From a checkpoint of a small transformer trained on Wikipedia: 14 layers, a variant of Muon for these matrices.
Each number is 128 + 24 x the weight over its row's rms, rounded and kept within 0 to 255. Layers, rows and columns count from 0. Numbers have three digits each. The size before them is the row's rms in percent of the matrix's.

# layer 5 MLP up, 896x224, rms 0.0617, rows 539-570, columns 0-223
104:095158140117109118136133133141105131140079122132097157116142106136119161148105123147185122129086147102069140103118097158111169163111137121095102142107147145153094132116111160125103146119127134152152157115131142123151109136130137142094149140116095132143159170114128126164138127119111094171086106132153086146129151079149133138152141185145144156136154168142127157184117111159097102126162125088135150130095122121088128109106138120081157144144138121142142132080142147103140119108130107157123127139094153101105094097125098113160102135146153100145113129158083124112112080126114138114192133094142101175090103141109138105115111127167099110175160117163120165135142141086112128137114
105:099153144174194082101102117099139134114121145123120145128126131120155099118125130120123106088112140149118123117151155138104133142111106114149119148090138133118148171099139146099156100121171089121092111120135073150132142168101126118131106115123113085107145148105138111076142154124137113135088102157111108119104107129109146148122121159083144122106091125084114181128141173113155158131087152137098165089129137141084120105128106129113149162145150089113115144107164116155112132099106147154113109064165168167089169124143133149119166157122150116130157139137135105076144164119116136165120138125138058136144146127109116141156125131151123157123129151087143115179160127130121125128106
096:150102098121145134113183177137113072151127171116140126101128155147114176154109169120109127097132116149152138107145108113113146146155114154115147143121128129120103138116109143114117149101154142114136130106108117102119097145119139146111124169111153146111150124113108107091110111132128169180079143115122132149170082126160148118083102087165157096190122135129119143108152103091138102133116117117142116135115101159086096141158099130147114126147107173176102129091136147138116106146120095111123146134124150112143156138115160089105084168111148119133126090155140101123128153057106154072145121109083137133138133178162117114150098146125152109175133097157125112131145139136108128131162
105:141102095099140165102095139130151116173130162143118136103122118134170120180134133136125149178149170120147130138119117127112145143086101126118115153093160147123120119123111122086114112088099122101159129084173160100088128151114122155117132152117109140105177106121125090153127098138086141138123129103116161156158100063119129111157110149118119117121108140081186134145107151102119112121102181103143085117115124137160110127123102135148119119104136120108139130118124132137132140112149136142064120172129103136134131120151169162127123091082188139115159126160136143129147146131082176106097095118137171133171144108107128105140116103127133168131120161121154175128107143162134118167139
100:127109121122123156100103136112091134141114137126124121128102129120158100095158098118141134090115118152103083144103120146130132107128128131133138159161139128153125122167157111092140130148171095114128081100115123129127137114124135133120111132156169101089109144130159148173100081167141137098102136157113157147136169134099156158140129133133108065100126156149139131163148119148096074103164158141141144142106136173140089103134110153102147147138135155140131170115153165087100124120089095120144081088123078140090168106156158137110110109109101153157108099173181144098129138137097117134134093118148101149111157134148142136160171113094070122135140113156120168126120139099155137148131
097:096101099110164132134128135121133120152109109145097143151113110121146157119151124200126073128093130066119116136125211095115107134152140137092131127165144161089122129129169145169110081134142166144102120115114110126118115165122110129112159128104132137098142161130108093116107109106163146107116170115070135100136122156105120154141139122179148137161093160145161145092145097124134156099116154138155118152101124173109123137101129103113098133121106136120139118095098097131121150166104156108167118144070134136159136106148102155113147112158116136131099151167115111169134110127143126122156118130135101134132129161114123163095068140130097123107143094161151146113137162146137095137130
097:138143105121154155170137181122130117104083140135074126095171150165150129138117115080068122164131122121116115134181126068119116132155109132089117128151097173123144122101096128159127112090085105152164145091143148131113110098140161161149106117171117120092120147144125147162125119108141143121125124113112133150108123177125113128138090112124112136102072163103166112147128107143114128135127123123135096151091160148147091118143099139134105123136101130153163107074143105148105152130159134106134110136152086106106115083160159167130119144153150152102096161147112129115151125145123115117126105133104128121136134121158124120138142155124203172128072117136113130111103150162112160114119
099:089130115068070127183117137163154153142158132144126101166095167121089152123094116144093130122139097152180120150111134128110109137141113128140148141102135130122107167101168113134142100126121103151132127149178105119123129134105128118191164097122120142142106141115141159114138126137111135117094156161144186138164148106097147114133118133114120179122180167112139132108186104124145121157117129101111128161130113121108104116167110126129142109149182136134142135069147116111069139094161114127130120131150118076101144102117141138126074111140134151112124143114116129143101133130081097094125150122123099136128099141136091140153155130078138126128135121161143143178145150108116128148081
107:111145133139107154127111101159170131172113105104133140094146114125085123124140119101153149145096115133146125135153138124164105130124140130138147132109168105102092133173128122158130100172156147156144099111132128109157150154113195129084148116150147096124133172140129157114149116081146155110122111116090120140136093137135134143163102100127129117138203114197153121165106110152125118109141122139127077121081143128056137120113095171124139135143136127093140100087122156167133121150133110120104150149118143130119136102130079105108119114068108127165126159096135102137156119072126125134143142140146152134140087144115127152109113164123111153126089126101108184121087146123132131121159
087:149135103128164138102118153143127150170119144078100159151145133127131160166150104134137109142126112174094098139145138109102144093139164124169126112063167143090108097137115135104147146140131147151147148135127116107112130141134121080130127149150135108089152116116129102117115153094103111133122104161099161095160127097106098078127090123174151108123089132148134145130097138113174101124088127186138170120126107135180153161102110105126139109132136134157090153100157141122140133077107154136097137113092119131098090128180083162153137121125154134125068098162108118118158136154144140130096127142135150107137138150098141141151145124136121132121090136142153140116152070150159145107111
092:131088128149157141128136079138111143102124134143099109064114117121070137151145097084142103112122096136108112170110155128136137120099151131127174135148137122119173159122137129100107180131145147129127116102125172154161127141125125116143123120146132113132119125139116111154144076143119149105124138086136132115120108152125142186132164135152116167097162144081168107116102125128080079126121116131140143091071167155136110165060127138108120159187128103139120150121069148086129108152138128121125126131125088087146117107164108107172110123142170138141152126111122170116152118118129095136132142132139060138153144133156121120144108155111140115132083133119112149140111093133155111146114
090:102112107115089120090119139148093110095136151143108107118122135178135100125134133129141094146121117141151119114147112144162107147155106149120105104153155177130102170105079099133116125088139086129117139162100162161172152135143113140160121175109123123169126139115146142078157148156123184148094114151162118095117129149121146089120134137145113121091090106131137134117119113121114136093162118160170174139085104139159099144136077127095168105162110115083149106100149094094127145125119135113154149132128125115114146130132137092165120168112155146118126114114150108122141101153116105102111142057118082124122135136129140096124141169137119137109108145131111172138109086156085154174139
111:134074073140138163122183160123092066115074143082134178113141133119131127092110120119130153148141122119096159181136143100126107143149110106150155147140145151193113108097127133144125108133124165126161111121126146124140113067142149161126103159115089130139184144118096109135081135130128091147120151109109125150147132146170138107150175133112109098146150146129139127093141118130118112119138121136113141123119102092130120127152130163143155154140125159124101176134129097106125101133152112153117163129133104139137142091147145091106126112135116133122176083127106129146137147144060113088157086132089103146130157134146121124125092178159135148139121134171139105139118102096149122138148
098:149129093128150136138102191124137144184120126084167134121135112166130091138157127132122149139157167114098175138121098168123122138150104135131096094098140086106106139168147169079144108142142125153161099139112135123140170134126123129116114120132118159109147126106127145147122109138135085123097132137139094106111125150138115120102181096134124128129157169090086181100136158145130099116122131102122146112134163063162131117120150100129074119148128118125119147148133143113170123125090134128155168147090142112122125145084142116160111124118115099120152152138092115160160113154081121131118127102161118137167099093105122108147184144099150114108114175154121145170141119081135148146156
093:105092116109119104151111148150152182170090147124130092082131126112108103090142108168114142108136139104120122120104131121168135079115135186131100138098117128128094124087127139134149104094163173131082122137166120133136153165121152099161178112123102114069086144130108126133112133119087115094117174140118103140126169109163106165126062126157133158143108096120153124148147120122140141110148145146144128113143139100148108134130193111138169156175136137137087210141087097131104112118098156112124153117128130132122156135136117149149126104157110137142120125150146126151136138134162113083156113158150119104153130078087143108119132123140132126136167107142123111140128135120135112132147
094:098115156153108123151146154143081118141103105077135095098135113104105151114120127134106120156116120122108136119134149127144110157140119172133161130129119120155122122120139133144120100129172162181170135113108112085106122078083111154101131135120161076165152113172095142131141109114144106135125100138119126143073116123111102142138185128191178131126104109121169127122119085183116132120152134141125119121115158134123080191122117129123147121142115120131127087146110137125143140133149154154104123132146111125100092116136123177152091124130114145111136132126131133105101137119153086062166168128126131139111100162143153078099148101132170091121131135125166148168111178122127121140168
101:114108100141125097139147146150115124126094087129089176120148120107090154169155143097140089154119143165089106080135176114094084092125118125140147151144114114127106076088123128111090145128150098114135110118126158160102120101142094121153113154161137120127138119157161136116150167135130130156108102140146076115134138164129109096139124142110103108132109134140088144145133129153103098114163137143110130154139108119139141101113127152098101131118149143092136173099166190102121133147094156169146113128132112155126143193125117116143131115169139147106111148153119158174086133127159127135132071143128139122126107093103174123120110103161105088133174165139148168151140118124160111117102
094:083131131137120145140159102155099134148111134131097157134149121123135115126147126145118136144133104091103122144115120156128093133090103114110117119160125150133118145110147138092115135128103147093116138086113152110179102108110111148101068109117125136115152151083142116119113135113104119122103173146131157090113148101144132095098091131159150104102148151114111132105120116101171117145170159148087156132145081099155124141117128139079134184084097153095093137116114147148126160115111121146154131130150126145155133101201158111102143169176134129088081135145159133147114089172146146154120118139126148097122139149108078114143155155156111103118125147132143189122121138104131157195128
102:107152105145153089118149123125155145132099135114086099114110072112134127123153107172149134140112101113134150144127157131110072143117094131142141149107177089130168103146148103126111100148130131102139155141147133132133201121137122105156132127157151143128122161085114146134086143144106117137119153092130145155110114127182133127112142109147160116101161139149143113107123094152131105138089149116176126128110133096104138158170110127103093125136103165108117102150098115160123124129147118131087136134105148123123108134118175172076087121114121142135127106161154104145115162122167070130147107163134102144132111114096104107085162151177192132131120174091113152144133143163095101116117
104:076111152136142121153155104111133123137137111153091070161135139116092114129162112170124105111162159125130120129151100174144141123115101172131151136124120109158125136083097097156134123115118163106096142156137178099154135092100126101122109112126145089132123113092143126151106174141174082122115132126100150159132120133151159157087128125164154164085129175151166133128143128095107127111135102133119159106145149111099128133133105121113133131160121115080108125081131128088127153098131148115098138126131102156117128130144107131109098093135113105139162148114106155151151115139138155152174123143099110110152135120124127115068148186150139118184107117127115140133129108064106194123122
100:089106140111094142153121106105122114138092097139118158104132121071132111113153130160135088130121142126147163085094108121126117156121107127118111115145134142107076123138127110180154130130094137162131129130112118102142167129075111134130129130119145112134121141130124106147129144205097184109113129111147161118144105108140102156110132157147159170172150193113134118147128145114092113133122119149091139143123102155160182132121095148130142147107113154091154100163147155116144130168121116152137118147094135093087110147158108141084104095107157080106148127128106101138116134116092147158096152166127108126082162178117136116129132109073142122139164119149181141160122131121108129117120
102:153126109141122136131116135116105165139141113154135066140162076128109095130114117081171079147084141139142124110066140084104090087115118121131148140099116135137140126127123100140118147126135128122144086118123074097106142127135077146117126088143161124134125136118136130110126149123130100146138115137116144138085156097156149144098164138161087124126146158138120151158161122105075168147089112131103183133131096160078127160133173140153120126104131126149178174128126133126127121131137115129171130140116145172143120177144147171095159127138119113109128095110127071150145154110112120145152142132105125176163135137099144108145095119124111161144159082158133176104143139140134114115133
092:105132092153165146160184133142123101151149105141113122090106147085114164100165069154125130120150114121091130163160136128130137121155075136145102113091112152141124136121168147070121108125141107091128131096134108088091131147109177140107165134119144146089128174095105170135122145158134124131125130143101122130138136132142148152138111119121148131141114145150149191111128120126124160114124117116100131143163127111127077160111118100135090163161123136142088169133108108195130133094115098142112165162154100131181154166147128185108089110144131115116166119139118100085135132112143114117139082147153136099105123126155145101119121125114111131127163123120177133134141138146142139127166
096:110126154100108102122104133143093095124199136121139119118144136124144124148122064124146106138146109180138118101119142140133124160133123125091116088129167129081178148145143104152120089147149125102089118173130148115164139139112159109095109123168137119149169124107121151106114117157089179123147162144131103142155113133132149091108098133124094094115156115134183124114132083120153145125133153146101104179107139143154085146124128132119108143171147124121096157114101154160111092125131152093074154077119131155084175074098158127108114162153104162119127108138129102114159132160075126103133139130133171113163143133144122121136121092112142126126108093121098141128130135119132137125131
110:117089124145145122100093141080120158112146105143133136112149136171154128177104129092161132099115104101142161086116145138147129149121133131101103142055121109152155114079152089119108136141139106130123080103143102127080129103141149154134133152135123175132132183141116078111152128127092173138126120139140147130108137147179106077144101131144137115103154120099153135075104101119115154133126178080114137140108063123137140123169112127122119141131130156128139123128112131139127131151139136119113125131173116084150147158122109146132088134117106129101160115102173117110168118138120172092134124139162100124120148136106086089113101147094127155127144158145123110131097144150154159187133
103:106119092113106143097108147167111148107139123168171108124116084140139122113127086160147153150165091102135177092125140140135122162120113102126120176138133146154141154090173158103131160114130121116116117139136144147100144089139135174133099114124122123129183156088136111118144134118126166136142125137068085166104123093154139163152150139120086131116113122122126157098137131077157123132141128124106139163098166098126155069132107171126108163169184135094105118142087165135117073114133152104123104129180141093116113104137092162137116142127129132119146131128135122154119163115139143089111133138116122132118100147084087119144118166097105127122139150132115105140162138149089114094124
088:142104108129157155152175164082121108126123117111143114154112111160168201119112076076099142126107139101128113130156121102160127156158101107113107125175122131159124122144104104122100129148134150107145106122103067138137144104151163135157169170147125094142138151119154091142116113101166169117098130085116096142122116141133116144084135152111119153106118160123097118129108108124140129130123144131167085073130116115175116155100114168169139103150122153128129118135147084186105129124105115100122129144165117111141144136119174138109126131104115127091138119171151113131130159131162115107095143128136127106117133159189123146095094150115138143102144127116148122105127189121131112158101
099:128098161108139117115130128114103151112091103125145135097155122118128151113138136173120129163096163121101091137102154109139130106154174121114135120116115115112107160146117128119128160132199133158134124105125108113088071121116120106112146134147113124131147179124135111163111107112124122123099099171104093100097149166144126166143159138141144139114091122177155100154137115122133130117052106141156185119072143091147150121147139118119149124147156131131122170117112138123132156082148131068125101151163122115171107122119109168144099105124127114160084078133087143083132130105130159105146120142162102108131153132153121129148108118116092127135082089150139142148155175127141148160116
097:142118153103147169191128136082128106080138116125162108132170136096115131163142135110160149173085172134138148145092088153110135129179125102128144141111133141114145167109108092125172132131109110117136128111127114091094106132094114156157130183110117095088142195123142151121089118123120090097121150138092115092152101116189122110128109171118078116118121115105125139143147143165149167121134120152111131132128131118136092135100162130111133133154106097107112158134136101119133131127130149127129173161101079153150136151146153114100149120100124129139153115140130140135113174112157129107079110121115114165161137158151175106115089131085100126143095129122090140152116130132090145130122
101:100115117103128092129120108103114114151129142144140139118154065116146131114123140125155171134117134112103168171117184153094126132091150116110095130123129108157116140101142130153113156105154128109079137148137122137132137130123147103132124115080141150084177112129110100131108140117121162107110150143137079133135091120110088146116153165117138130144124115157093107135122119169150117171118123106128121115110146070140105140124078128152106181124128142135163110176143119165110115123171143102118186117120149121080136142146111187127161138174092118142110143129165107088174136106157091116107110114144149161146112122119135142107082149102113103119127162110151168133129182139105131119183
091:165109109081166133129158125114099172178120121144177117155183118117120138137125120162109156107159113132122154097184169133118101162121132159103113106124124114159111130143120131171128129097102149128136132151188130091101140102133137145097101146111176132105131133144116168157114119117110117124132135170144117083114141149133136127142093128088156125157050088153098136110083121085130161089131138147129117117102123091119116142111149125134120117141170122132126129106124100091140128121144156144141160112103143104121134182139111096103160164125181086150110117110134126119110110116087102148124138158137113081109119140115121080147143116138123143135137064113132110097117154096136146148152
093:099108152141181126111133160117130084144155126109113098138144158089145122110105124153118116091135120121165093103126144112101144104085146137131124128150174147145117105159140166157096063103149130135125108100134125165154142139124095137152118117155155149083097110139180099109110142109136098105127083154143110069125141161128117135141155095127120083042135090128160096141146117147113114129126096111129144103103146159164102143182119113099140138145155135190131178130110149149156126110118141116134150146110127084070141107126128138100120126145091160111153123108149117136142128123129140136120121171112154179104125153141130095151139153109132127137161162124119124131145137079119138131116
# layer 5 MLP down (transposed), 896x224, rms 0.0617, rows 539-569, columns 0-223
114:124106183125121115152120102103134183117117132107117114131155095120152119160134113155130129124138131124176127138113114100110148109141148144163120132093120169103141116133133128131152115124138143142115154120120082103170151134145171120075121144140127163141115112141073180124204090122141106114112115138120145105116155170112132119127110123167155111159175091128150133075146089146112124100075118123163146104079088167090131132157128139114132152126126169130145156143100162114148140125150122139120085067181122097142098114181108123086086132133128153121128124139135147128109150117097122112129080122161139153127145150143117120127109141128123080123137102159083130109133144111135143140078
110:054141105113148106136126127127152141163102154142160081145146073100162134124138126141112116138097125075136136113131096142156131119104141126159114115156104164132124143105117107166094131101129126097119077102174129134144143158131098072119122104090140115106138112115147120079124156132115155146066140139125101096133102131141142168120120156123159119115089090152126140122154122131118092088113158144114140101163110112100110101139133117111167111122157130171131132133103125201150108104136130123109151131115142132140143150159101109096135181156128117134126172124146156104146169149094140099090141130151167113143121149123147166130103122121081152134145119140187137133119177123128149126165
096:124104110119089078065126160154163156122157104147102113151159130134108123142165143134124113178112103128158125130093120108093153146149158100118153100103164139124143113120141160107186122111143126133153122076103120094119112158139100110151132150163161123165105092131107110123152163162134119123151143128155131119135146089117126127146118088155187135104086129101116148134107125089110138125175173149131125139147117130163138106113122111127112083128130102087129129129110124133104130107176177119136116157121123169122177146132130099087122126120083159131150100105123085104120128150156140177126181131116109138122138142131133157101132150084129105097116122137160179139116096138147148106088
113:147128106146118141092106156078121130130089153080161088073109112117138147149174122172134115156122107118130115095141139100070141140136135140134116152118139124127120173150105135121141113150112116122128144140141083119116116106161121122147135137099167110126137144123187118122140120176110137141115111136132148093132115152102113143148105109088139138118158147135129138137131112150120142104101137098111100144157086086108123123108166098113162081137132157162157096132134103123114093117075161144119105094061087173096162123152118133160102103100138164163137159142147164115139141083095169117119086130180136168139114108137150134127119152131104131137127118129169154125126168141142183121123
099:141130115131131125109134111152111136133150109105124155131113164117105097157159125127168113117102115123123161139115135134122103149078116136149128143106124134111148131152125142111139157108125096103130110074140108187112112080143112122168104147157124168093113093136129152133130132060147078131141121116152119121141169182118148138113124132142121171165111119110084163113134139140133121120116159129073149143164139071129114138128161106070146142136172144162085131100117134136155106127164117127089114120093122114124100133156157151129113157146092125167108111127076082094127088145143167165109140159117140170162122158185088119135117116107153157147170090148132120137099136130138127145103
088:150142109153083128120113120091155142132170127120132147130141174148142107079105142111132148117126137138150138150115140094124119155131055115146146129148089085112098124126147109110133116121144141125177149118156150111134125116115138103146146158125136156131144140111131140180146155086073125161131132103138144140127141099103134140111084156150127121093138118128126175111128125152121098144164114129116173121127120116154148135134099129089151131099114178144128097098154130148143153150143121147136118133125130142112125125135116157141123031133106078122080111138142133139118099142161157104080120119120188206133173151147108107117117132107099132081178083090110116142142151133102118107115
099:111141091118120096149139145142163069094149126075144131101143127101115164127092168108126132169081110164147117128122132133158125158126135137153098137129123128128134118136106134076109109164086142125120125111150160154115155114128122128135150102139158112139127149131128122142149094109107151116110147117121141167173182140124130181146094066145136134159079129095096077113148073139081155106117114120130114144150063172104115135150132147116129095111117077158124106156156147168132107193140112136145088139135143125074138137137142128110109111146180126119136138116136134116168100105151143130115140139144144181120144130077136096119134154105122158128135142104130142121109151112107128121149
098:127127110144142187104160121130107134131166132112094146140095154123156087176110088155119123141083150127147155122136191138117106103134141142092103124162127106092152103108135153140156113135124131110171121135151130111102163127139128112138122128126156105117107113146118167113147123054138144118131111144120122086100142136140123130085124089150124128091104154170153071131080136090172124102126157146095128072114154100114090114141121141182144085082096144158116099144124118127108145138127123112118103097100176129135134172138186112128177152149132155145108128150167124110130115105150131103128136094121158149115124160115139128121167133119128111133142121109162118122110144112174136144086
102:113186148128149115131120139141145093133088143101106114106110126152125118144125127080111141130076105130087135132108114140086112142131111137143129092087168112124120141147083101144103162164171119126104132136139163106144146159114122117101115141182097145124106113180129089159119100130136115161132140140133167122113098132091123117125097167134123151143175150126130119134168120103195106161128129140131113098147086154120132100120132147175151190122140151133139140107155088100154102113129125131105113166102120100135103129098107148151106134084103106135104122143122067126164178110094142116073135102133155138133171152151108124127127137106158136142144171156099156165149136137148109108111
087:132158135128140159140121178118132114153119125141166149112120089110114124122178131155086123129169163109130177139131130146130113129154139133135138144146139103132131116121178105097134152085119109127113144084150128099106105120132144161133137155112126110148149067117086118116137136132155088104159133136165102169115145101094184150121129160082154136139124081129156109108100145156141086133104121135093137129150127126101118118134125167135099175167126127120135127131174145123116113153132133100159115131108138104147098148119125081159124127109132154149160077172109124173069109044104133137134136142145109151117128076129100113097126121122097122177096163106134139147132130092153141102105
089:130109143144178126147131107117081154128112133137160156059163179118118084104114117138118137132097102138150119151117131123140120142152149119163117135114150131127116127148127172134138135120148120147109143156150129127107161137086124126158107133129130102136108117149134144132130101148097173119151166115087114167106125142112132169091134139125127131108157130124161140169116087146114105138138109144164119075163124131134169136170111090179138106119138111108091154104125135130117120111113146076075069117154085112164149106128165152169118115053143176139114131153111120115115083166132159110155122149147142099120101094124166088136115114109123092127096124112117118092131145119168170122131
095:101108087118117120131086103125127060165107123108129135161140133106146132127167158107103135128089165154097134177132078171121131126137108129145114138123139128151129122124127120134156119127125117116148093106166131106133122137124122133145150142157136122131157129133133122168102120138159087135101117191116136164131110129146134198138111105128097117139173141155134133098156135107135097106147130059096061152103123107164144096098092120125157114146179130118126114139138180090122119123138125128117152145132103109141104119135117159141162179098126184084121135124159107121127158118119127104160176096102153127127111162100117126095183111106180123156120137104126143118138173118105139128121
107:164129155103106125163123114090139148141114113088143124089177127175143136115133084148125111131128160119126096092114122099125129130136110096143128175122156125107119123106132131108141117161097122156160109143116112102094142125125135168169125133145103116176155115151104166091138086153115092106117140150111110119143099109124119158137203136113151094140171133154119119119115111156119143122148091095123104122088135153139130141112192137157171178167104179113108103129123150122069140124113120139107135161135128112191151097123162119129110119077108125114142129104108106137115152137098135148151090146098114123124163143097120114129132136125105131128119137160127119084096094129183176130159
099:157118149124111126145140065139090143152157132173121176125154133150125120129124122102122121104118157114113128128113138094108102113169133141150116166149088144140168155118146101152108172164138143161121171116144093106169123085120118138121130106179153131146119117170119118099118125089153101170164126105128139139129168135123153140107114121111109158126078114146133141118083130110098179141113105116151119097144093133144096161169141140112144135149108119127144112113127091123110100159115121096129128120168149150166078135200109097119161126155163134150128115077124115083113126129140142161157153093133081141103121133177094111105080123106131111146141094107128121135104118133162096109113
095:116112111124162138157155105154094137111148120140095165152157139081140173160120141146116126117103146144109125106180154105157144120196152156126166101140121149142127094148159106106143131125109118094138157100097133101126119136162146142119121104124131147202165121132123090084164085115120123134135106155170123133138106110105100113121107141132089099082116122137135139136161131121164149147156124124136109124102131145149193090150114142146172124110097114128140156114151145112103117127105146098157139118147089140143129099141079169128147132151094118148142134104134139141133093142112076085065113135130180122112150118113115093102103142155117100101164122106123148137138161119106107089151
093:117154138106162136167131092120132150143120169099170139122126094142119133105111113106163141128127192145116164137097111114102156118105124166115118119150088125113122115134095087081125132170124126099106153120182123080148071089135166095151141115123148148107115089114154162137128147152140183102120138165083149143074140126159144159127116141131146175155105113133137169142124152165103127123109129164144122147139076099112131128127177143137120091120163138104128130148136097145181099144174101145127097100129109065136129119137118142113138116118116120146123153127138124143109129120097140146123101124116127165119141107098156152113137122134150145102107105111112091083157160097151095118097
102:118167136097117124086108126130128124102101156119130149151141139128155114129132100128165083101121128144089152149118119140135132108130105097124185101135087125097125083076137095173184123089162152112121130151102082122150154163152112131128143142122123132112117116117127163115176143125087122142167113095162123125146138105131149190127083110153109124122135109104122125122203152116138138128131143120119201116143131143120130124160119102114100101115136150117115117118133132121120111149183135127154151130177105119123075096134147162120137113175131098159145154115134136086168131117145144165130135125113115110138103140155127124133151123188129148104108116109112108082107141066144081128126
097:147112130145120094117142135138126083148125122144146151164103096173110110099115122104139131112126146059080116110137115107121110134145117141116140108154116115164153141113113141140112125100133161146112116068105116161104134165179125125109107149137134139148073136095144101091161156165160189139124079093124156114109116118119142146093121104153103180094150119120162103160128138107147117178110094118130151151100139143159144133130114105110086136137112117102126122139123130115111109139133124152113148110112147115103155120125157121090098097097136153162132159133112145136145090099129112113161150116152104163176149158125167130097112193152184098145116143101165155112113114153151157108152
102:104122187138159114110121137151129171104149127157093160146156165144114142131131142140156141157143150151163111097117131116136121127108100114110103109130144108114172146094114147091136158138142163173121158181076128165094125105099119123132121150108135119141148109099155131107067119104118119053151175127102125156162163160115124140139122103156139117101151090107134138162170148111130166188102076102127126188135126130099149136096131152093134137087166106080158149106145159150114139127109136122138119084117115122105127128163138116122084120119159142113103100123111149113138110116116126122140143120106089153140136096157114137140134115137138091122116097090099144154095133138101115104135
106:171110159092148141143143173158116128113141110104141108113102162102139155096144116143114135118087134156115170120106147108163120155088126106126106139141143082137100132136146156127130133135134104177149092060107146151169096114153128096143169161147166101127118106093140098114109097100146125108145108147138124118182147107139150142139166126118128179134181117092112095086150111204150105167139118159091133152147101148139145091121099120133121096108165124153132127179122136116153120126105132129137124140134154136106126115140140130127099086106151111134098099125133071145096104115101137149122154154157155121099129119090142114125138120125148071081152134106131131113110151142144108146121
101:144137122114085081137113123131132159130132136082193137142140166128142113202145168136070121160114126116147114124115086110124125135124113135134119124127071180164170127115134158088073129135100113075142106149119134172139104125142124136135132138102140111142109139112164100139127158116133142120128086097078112165137105099096141105133157147126092154144106149130130130093107180139117166139094127151126122140091116100135096158165126101116109095102108148104085144164122141122109119115127131100128138143081152168145153134124099144100175113153149141071130106118110141137147152150126147163144126134112121122139101104123154157140131108130154092167133149142116192105138130126110118122151
110:112166090139135114092111130150136126124137157094136139125141132155127154099117156143141130102126143101153111100145118101092092137167133093143090169116158161086133152120063133143132138077115141134134073175141099108134124162106126154136139118165125113101116129148155111088141153125111111187105101116145125135156103120075144123160181146097152161111139121150095140145123088121175096137166083128128101119132127147103146134127124118096114098134158180076081113096159137118181167126176108150102141144105119137125134125134108143091113091064119131127122126119100129136157140157127123135122114148146126133137118167134107171140148112141153128124158135122116145153094141130153127082114
098:111152125106113107142141171159098126106149101129126127109102157135120128133099087104115106101145121109115135120135175082094176116178119121116177177134143132096169148112149106125109155137165124117127090105122109123147137135130129118157080133131115123129134091135130127097114102185095124158119112108137155118134118130157146092130142129143140126120117132143093177110114117152146078125079136179148103154062145129132082160135108114128132084134102133181127152120183118150112120091121100137133118125153123180162129093112094155142121103092157128127077115160089119134141132123128088123138107109164154143136149160133076148135155156128135125146155124158161104147125149109175148106135
092:090114136094155120113147114147141134108119118107130086134142116152139169105113130137107127136155142124148134152080162079142118103136150116172117168134150123163102159146094164162108142126104069123127084156101120152100129096133139127174128126089116128105115115126116132169178098118136098133093099130163127107115149130081109168101168140119145115119155180117102125151139139149103110114129132108133133124124138137061124135118148129165084151093121140137080094095126142132127157106107157170135110158122122111126138114153097134142117156102168174139155160121131094140165113159153126140162126133150109120084168127122108160103132110137111111200142128080127144122101143122124093143086
112:122123173109126130155135168145112129125095161087157133103122127109111123135175071137137114075142162164147123117157153116105154154106096118157169169135122139135141129185134124118127134152152129158135110134089130122136127137144104084088101132150137117078099151145113119126140137142122109117139167152127137150114139120143167121121135144088115136150126122163091125141136135101132145095090132147102127130137101161098137093119127152094177126116126136118149091075177114097148092105153092153150121111131115145113113132159148111165131081095135115126117136167123176100110159094175112124090138152124117076113140112114120104167103095142121090095143150094151155162084143131132081122167
107:156149116142104134147106096154096147163121177172141118160135093186152127073162093122134098146149117139138160145134114152120139151145142151156149142135105118131116075130157118106081138110163093121132121158111145106184093154105120147124150144088152074142109115143104128112107120110103125142147135118154135159094143101144108138146154089134168128099132127130130159091109081087106105104110109158134118156101115114146101128152143103138106178119171109130085158129137108134139097090111131109150149125133121148096100167141162170154113153107110099139131145110119118096151110123174110140160160128135106100123114161128130150151122130096136146135117157089074135138140143143114071098116
088:146110122129120163144133152138082153095133086140109136146106185087129176112098148108118104177120122115164120139165123120109135156180131130167130132152116144104127113160125129147107109131166149170119102141137099126133163100122132125162129124139119130094115136110137109095141112148183122121121130140100121123130134163142100106127183098147140146137106083171160148122144141101180120119177119133133105096115090151129135108125148178099196146126153107140155163155134108136107108072104147142172143142148131136114088103091104113106115117098111145131141101108146107140122086136140096139138112105134141143094141126117099128128116151055122116086124088107140102153144144104127119082165
097:129158135130131127141173151152135147124117161089136119151176131107102115134122115120192111130161146142130149141144127053123181126111138122152120114140110104110133143116152133119133096134115129095168136097121127079139102115109152114143174177110118149148113086137132130082178124123108140132122124105106113166125142133099141140129102105183204143110103141152144125075133101089110146110156139136124114113138149106119108103094128154153167152098144168154122152147161163123077125178119141113099135086135125098128179131086124089098143116113128112115131120132115126137120138136134117144152124136127088135145141124154084158146090084098116080126125108121133140137148097072136131152154
097:113102109106126141128157099126135098153130125150127117107082135108128157117115083100129099104102185153097086110138124119077154126164139118133086123150139155116082167156127127141103146171146153195111168163127108124138106145122096104128143109135152128134154116107073142161134126170102082109128092162156135097157161111125145124097146092134112098133165140076128084112152102093091107143122150128157163101150123103117162125128100141123120101086112134106147142106166196112113155150122153089138178131129125144152128117138123128128124112114109119110125156139123131125153157148127094160110157108131152140130097143104133154128117156125155103148155178090146152118121150136131106150162
099:197091105105105123101165091082125103171128127142111143166142166145110123149125101096120120131158102147134146114103132093147127127123115136143087115135133113139105144149176117127087116068106163134115140100128157141098101156130118113134129152092138153121110150138136127123092122147109097142131124096145146118091152130097102125147146117113171126107184111133118167175099144122143152128205125087159095131173142139124109115090149124134089109105137163140100130098113177127141127154123130111115100144151138172141145172070136136119122081127103156098138066148101138107134136166091138141143123142123152112168132153148115116134155109123131143148131132149121124124107138187114094122126
091:105139112115131122159146136161144124131119097107133103113103148107098176116096168131097116157119178139121097116072128136109083150163128131065096137135134134162190104131102121113142124220145147122073109132113096186187172155170150099151108129115128107181109156127150138075081100129135136138105116131113117128135088135087142117139126117115098121114138115104121094099171126115170132131129164107129102150116121139146118103128140136128125166111151160106115125172162139156164131114106085135124164143147119114134157104116123128107110165159138139148119138125140129144140130145120109110126134124151098102112100102148101145100142113155118115103118140111117166158129135115142088130146